From a checkpoint of a small transformer trained on Wikipedia: LayerNorm before each block, biases.
Each number is 128 + 32 x the weight over its row's rms, rounded and kept within 0 to 255. Layers, rows and columns count from 0. Numbers have three digits each. The size before them is the row's rms in percent of the matrix's.

# layer 7 attention query, 256x256, rms 0.0577, rows 242-255, columns 192-255
104:161124146116098115114120140140128139145079088059140145161128071178150126098161140102172104183097137155110104082126112148100087114097147185178135116161112162115125157090139142149149108158154147
094:110142078130107148175140080110105118088129141101117140189117060115156161109131044121120123101147098119146075092114144108111173161171174095103140165160180134197108100176130097101127084132114168
098:110149142071178103166139103125089111184149112165091159119164096113094170078110156096114103144134138150163120220147157149100141145151182150159114041085132137087156123138127140108172108159072125
103:127140106172092148108168112095070101086089112086127142109139184137147121188137110092124157092154129153156134120116095037124132145181131110123123176126169091163123182158077101089104093099175123
100:076130183078128099064163103106125163110131176117153227122152140187197125090168154137167164141128092138094117099176108061189078115132119157145127122093105118155109106150132159153194117077092117
117:110079142159137128125143150123137161100205146175157098155109113133157156187071080134118148146167103159130147139058117121153147069180121050179162133130073129127138140165134068148130154122125175
096:108134117146147128127138100128118107103136140037167132100146124115099132140039158090081115180136107166142152159100171159164140117190198087200095125139137145148157092162177122138143102139180097
089:100130107097162127191106092108121096165144160123142043144134160153121148163132122172139127101141178173136109093109119128128115085107131115101152136118098139140105113134129110181099121098055089
119:154095165109092178150150149139133096097174116202101068081105138094128113145144053195091132121108159060140177191054129117123136156140094064139187127116126179180125100168159121188116156168142105
096:169163103118109114096118153135185125154139110176122151114128069101124151130103151128144165086131135168124166126096152110115078070199144120157153124159083068101100100115093111127126133143087131
097:096065115125172158143117136066155093162180154134081127117085071171188176071138128107133098096122092106101075153150127170128103136130064115130108130145143122118123149051139126098168132167187127
111:090094111118107182077112155183102160145207133161124000122130132100126124185147123117119167167107120142155174148103170112121165112160150088130128119147170116124179108169120124081118067179138129
115:124074146207099087048102130104108099129101125150091144122157122189136149088146171086154073200066114178105115119135109117143083125101156176145134158148195142153040146075119098126158087163190119
113:168059155158134190119105119175072164134168149177126093119099145143130137103100091162065144170103113129137110171095154122179109122170121073111158138141096138134108140113096103131130178150179102
# layer 7 attention key, 256x256, rms 0.052, rows 242-255, columns 192-255
114:142132097075092172077128121124128149158146079173018191060108128171137066179109142082108063103061159183155140072160124091082098156124127125180144136127153104102141158115106144084146144145164129
132:127128117133122069141107092145131145088098151110202141158108093064142147152149135141078166085163186086120183121125145181115160146122107079110062138132096111192133057185059123139108109124092147
120:165101115187144093138142106164066108135151104102104143164107129151114145099087106122114105086159078117144102163142147112086135155097118130129118161161173112106066122168128098122133132096070126
120:168109085127126097103121149110130121131124157099140183160033132165129135107144130181153116057161091136101141065106145173105143167170107141182120174127059122206097159073108120135100129115150123
113:070065169142113135119120156113156153089169154129144158098160144149124119110096106131139167150097097157109113133164104135197183086145113143159149171071113117159115093101125109185183142137149164
116:208046128096147169163135113135142162145098129094149108125095101065092136170140120095156136159127127126107080167113147115167191156131111141123213140110117137174137145168138060163105126141110066
145:169163176124133135116159122072088107131166111141083196121130161190129113148105064118130056190131093120100111135120112100117151131113165120181128095127163108095134157129156096157124139140101126
121:156136156097144144180187144128165031114100162149142056115116102115177155159090145162128187053136125062159152132100109191171099101101098117124090162048116154166151124139136168130096122106129111
127:139110180078100085143137149160161119088088078164121104100172150128089143135087179145076105134138153119157142141140118108188111146138114124059105119101132142138109072121120144091132134092080099
147:147149156112127118115130177173172083085042115140177044099103152038120107125117149089154179054128190142147132133130144106170086112127112125090129131079074114142122054132117122132115100110127124
122:130146121134156102153095160090132113125108087133119160108128107111113177136137076162102068131135131149136128176091108093096126080128115059153087117092140095138137149157107137127122131131118118
124:114094124121101089080112170182163171135122169117183000135102099075107114107131094124106190127163126114126162165163171148185120123200131107080136135119129098157165061129069095085100135115133130
103:091140149126156137097139161153110143135086145155097143170095155128155195174144078139141063129165115157146169159109123082076098126144143123090154160145152206152098050123080153130148107182127146
116:105108145126193141084103125142101167097075118167128099159109104107172128159123117125121168081164105133148145107151133127096113170108144083063095139084152141137090093144057099120098110118138077
# layer 7 attention value, 256x256, rms 0.0612, rows 192-227, columns 192-255
089:158128141118189141109160094142186116072121150106103159141130084120118134184060111156138140191086121108104088176149139141116094208122110106148152130070075117174180178135088098127134192081130069
085:164154095113088150126134136160099092165120101104143097088179145139114085031149119091092142145108205125147122178099121131184137120144138085171183074116177128124112083111140154135127061128087118
088:138132132087123140162107162148143070177101103147156136137120164143120132146145107138111137099088174161102154159103181126129071127132134145079113122097129060107144142106096146142118118097105156
087:128165135147104075125174111083160116125089131120128101091127061123119206113141131141148074196104157108117105103160115126116137096119114142115102107072160105138081149138090161124103176133165140
081:138143142051150138110144132116150114133173126152115153149198173132161071118113154132110154112051141108117150193083150051180062127116179149120152132130110132133108081093145050183153136145164188
093:157143152117118121116124081133118139169190148113122144108128149155076093090170113091113143162130176082212124152172124175140099120145144107155112125157163137121130096135132071133203142165178146
087:122104171143131117110066139148144177197092132158118117130150083092148074139087106153126103116123111102134130112144159133153151156139089142109121138074162109144166094051177113105152079179125115
077:099074106067119144116070094145124095150092121094138109181101125176170105116188155168078152149115114133133104194108162087183144187148147118124121129127129164112070085105114146132147137144078110
085:125175121066102084127100171173144090121112082139120096214116158154109141118120112092104155092096160241146116154121112107080134126105114083095142135175070165108086177166110135107094145116077129
085:153083134132091093119105110107131086147155147139073114096111141067141097154129118180119159122137134144124136128156105169197079116179099134154122158135186114104103124070178112177127125109131117
087:166156126121120156131140177109103178094094149179140108132128155148149117110055134100151092170144087077125150116119136104127034101098146145080143164105093105105143126106105136098113182054174134
086:129138106083043125136166086022138155051147105170134156090057133101079132108169107106140098123158068118144237099167089132090113131159090131115140131100159112125190123090129086090156094115105153
084:137032131094109113115114115100131120165119109134117184114056094139176095174143094151113138098123118127069148134147170088143116168151177092101164073116127134136127074047112097114090125160101081
082:165131075108121122106188166150133138117129183147147131085114139110113156168099092133122208098128126155109167123127116133096116108086175137170125102162141140101097159191103111121146078120052171
082:099084108072164100154087087117149099095107082148107170076125092182179136092148142085098169169146117095124133081115150164184188094171059161147097120122137119106111183126093059140110051166111112
084:160108098128085107134169130135114155146090148146109146129089138094157146134137143122143141180062167101050144134135165079136162117115127113110138173125133164102115175184106108100165173122187143
090:096043116128118165168148117121151038128051061057130098149127094158079145179073098151125123060137107094131099121152125160102110084147126129140138183143126074135151201150083102110128119126108066
089:105168051100121179123112130156131105125167124144170099067068123096062144147143100116166120092134168141114192104118151174134178082100089128132144069119129145136093112109137177130157123073117053
091:109107104200104077128079111116146142173096157103124132192143127145070077118119136162147138157161075143161101112133089103063080120098087149139111115134074115128149125169100130151155115130082059
085:099114128104109125165155138105128144133138164076134148108146099164195155076107153104122127123092108151169107049154112145119157152152133088124136201149185110154135164117133073142148121111180122
079:152108136188163196135130112151145100141106172168096162166089163111132181193167154151148122140175153080088145079087164095108116154077152120116084130126075125136143113101164111156178155118148132
087:150094131148039093126158103183112129119163109116124095117080204150064087107191141171120167146099071133194131128149109096057132186126085182070038140135140079178140126165137082146198099162133075
090:101148122053147143193132100071137147095104114125173152176102146123174129162087170095090125146096172114146118085159107113065182110110103127113086141123089110091085125192092151101201162136155191
074:181153114121093130133165084118059083110156133137114073101100094155077112135108141116125110150121139134124106100167172170081115114062157150131151115065122054118137142090154144125128138083122116
084:132142155108121119151143103145132119149113107198073038125131160074120114173142113128089091128087145070066180132141065116098053091086129170128124112117164132107122153177132162092168103187117170
085:072109064118146087139142159117077107178088126126106132112111059134141094148084095168129136131140206135122128127136161209177120092070120162034111117157137176153116107104102134120136108102113174
079:120068107103143143147155155132110115125123144065118063172078141138118094081108121184132146060137200124145152122133113147138109158088106142111063172076153100154124124157124119113134124091179087
082:136121177088133166102107070114082172145190141123136138150111096126165166141164105138120106093088168086078180071144120100135085143103144164140156080092117139091114104084104150122087170110138123
091:144149113137128180112113122147063125107097145143118152173168098138170114074069102076096133141173140129107092160161140110177124107128149109132115144148140144112119099102086135082113090155132128
088:163131118180131114070094115090142118143094137134115189119122168156148123075218147150103125112126102095110142128113143136163102184146139195105160101113163044121103152135182170100111111147134124
078:138120142160145110133137117154123092119196197168052075152089150146147151114103084179181130090126114165127148135141090129077092182085090132135107131166069055113127149170115138148154151139148114
083:123177130138153080175151159146155132080184158126111111125085143106162082138103153091205177134096077135177166163148099145110142090177163133110106144160156142100168157104105084190156166133084207
086:077164223084094107128163159083181136149103133141124146172111093151106152155166114079200115179097191084102130157131113166087161126110118176128158108136079157064095114104153198163158130142066128
086:112119133127122085139142122180112116120125120091134123089111127151157079131109121142097106147097152091137076171160129173131110167099109149077158151102171114192126164113145103157161124169184125
085:111177104150145150105123150095127135158131139121138198130111081127163157130148148131122155183149112103159132163181158125175163089164119120149118173109093072027157161138106150048160095165049141
087:182119093160096101064147065132127110191156097160134122141196150133112079158123118213115150115143135121109081151155143162127134138091106143145093138177087100160111177117127136134180107155126099
# layer 7 attention output (transposed), 256x256, rms 0.0949, rows 192-227, columns 192-255
086:132123153105089122149124126134064091128179129117125109152186133149159125053150140108099121104125134139164127065096058075133123091151143114126140110164112121161132074117092100146110070166139184
083:110119145096179096123140152083147093118111167146108138140092108063149150181129130136140118111170094098101135150108054158156169127109139122088110206095094174088102163120134094131107173106139134
082:115101180077156074151165141118129160119135157073142121171153122124091126070189102134134117130151082077118110126180096137155174103153114129194130179137121125107090103134185140134149160123100068
081:167119135139159173136129137124180149145190159105107148126075201124079082127049158086185164129125148165085142104127138140154081134131138159147150150128075114177148128096171049069103095136079118
079:079124078180108119170157128151112145122065096081134163095066069096139154164122167149118124157180126149177109105134119191147154113126057176105122158059111166123169176114131140063138121146147054
086:127118107138157131122120170172154121075102139147129138136164076154145117156112115126152159150125114173120147140066121109121106117121119149109187093105096166107139185084090207083092126143182087
080:123174046115119097146136146108110112098079115091143098120108108135142097177209174118090173113128143131116160171133144148124081148135105136114147166148126165064120140207072152130117166098181083
071:126151142130126133153170178147199145164146126114106126131161099133056125153127086148142152153134161114092127141165098173096150058102120180182120158100136136072118167156143124142084134152115140
076:123097156140124144170116091063194125192167149140126125100093159134065167141144157114147085102131124060120082078177146129168173137161199113130063175093191105161087160099117142106144128161167110
080:113179113104152125122175143133137120059142100143173122148157062098148115116162101089125066137147140104166152167126150137092130162131163127125155078076138138122146114210107138085168128153148106
083:119133098114116162187089114126114112171163063059117149127116148108153104121142136161102136094143166140170064090097093102129188130154143138183156130134156098068092123155167093140121110122085145
081:162126146140185123113129072148107098130142170138101129128184089166176137126061100103138123134098170122104124176077149142162158126120154105142178120139128138113120143131105146168118161096174171
077:101180182165146083135175153152143110120117113094143049185210115088094143071146138111110124155151180101144147152095125204145119095157091183112156214048087127124116151171133152144134133076119131
075:084134163141183124138088063104126097159124081119188147141113181204123134105110136114169068152159109078068093150129124110141149086180122116135113136142182053104166050074142136166114120143159087
082:153128169158100106080162134143097166117142220109141109147102154128108143132109080165211132112082140156108173164092130080146072169146129088100152151102119123101084103110191172121147180125150140
086:131130145128138156164089090115170159138183092142160114135146092139123096101127165105118138109172115118186086150080121181142094115119107151117112092144138113139154077102173179125050146147065093
082:072165144127107102094169117104084095094176165148136143146083161170166131128131100139152155177108165126133144145124083108201136093110150133162106098070113164115119085077141152142179121107104141
078:232091180202138133141143122073125147127121146107137123178181139161164161120120136104084091143111129119148126131159120113135159171150140089072127155160131079113135173132108169114066127135108164
084:093139141105103118061141157157200127088161113152154128131146153101199127158171093110149094041106219119140157158105152168154154092149135130140131126149150103118117112137147167119125088139162160
083:165113137104152118089080101131108171113111116176099061109080178130127125137158104135116162163099163106126116144058119067178058127056157140117167126149081128132102112107090110126113168196085193
071:090182163101107088116120159115128154127108132037148092137144115152126125121136097104120124130104064124186106156123140142145076115142095152146179110151170116140127114126116132063117085158139108
087:133184168108175091129133130113151104116106125084147232121134054177169142203122091111137129147137188118075124145128150157181109043149137098199188112134107140132136145130091142117124150101159145
086:131137137174086150078106110160130169124164132092135165141122132126095139059080115133171185106160054157117099144041152116124061101129124137179222122138136190146132081066186112141070148148182139
065:112094205128154079109119083109112125080112157093090104128186156121167108117136071092139115115157092135145099154161119105183155152170123139144142078166140173196141123120100070175159115160126153
076:133104076146151175123147161098170147157147141094144255141098115148131146106097158150133175125151077188132124110119149139110130148139142103122125111130120111139133140123136104093099088101167110
078:141102163119125134097155116149134145123163142108162077180104210138141172130169157079134149096102112090089074184113104118106148153117111084162111133101136076051103090137202081143135105150125078
074:126179075105100094125133117113101122121066104205101038094153136117174130141164125061110145135111102118156092150106165105128152152146149122086177105139067120102169107128136094138106142149147170
082:157156131168145109182105143113102152099080081119120155109151151096114161073033146108059151160170096146160105121109146134097110117122107082113132129128132131181163122132141112180130132176139150
089:127146159085103072154084173147180154126111123183117155115090114071157117112106175166171146090143083087094128108100102160067112156090116113116181129102145151035094163193200089165145151113135110
085:111148175105148175156149149151145154144131096128148107198096072114100090158104130150163133162144151141108160166086104129099107104079125128126153185097068155079107084125100056197081130125127098
072:123116154091109063116153154135102147113075000120158171098140096118100116159178179103098128100085125134108130110133168128148168127195156126084101152177165136187127094110139121102084094143113104
080:141042149142135113105089075164118152124118067113122124139164105144099119131132183131104101137147209180094068133109124067178135127125115109154090128100136102067107135167120132126139096141164079
082:139108075127107167144102142140099149117153163063125156123121142101142136076107153189065160105135092138205108076076121162089153129116154096161090114099135046113093169133129096059112174176159084
082:151113118126085160102211128133131148120134131150099088155197110144108122165160128137166156088109128160095171111146095117098092092157129110171148153115076126083141119138059116162150165172187120
082:108087181088150109137096150135117117107115117143156134128114227135082128055121136132122106140133108175104153124073085091100157188083142119092139146122165184134114123091177124165108150114135119
083:099138185106166106143158254142133120031106175103184176128084126118194159098136079052101105111121137127186131122072111146120133103139074149111145114062139173155158066134079129103095110125114140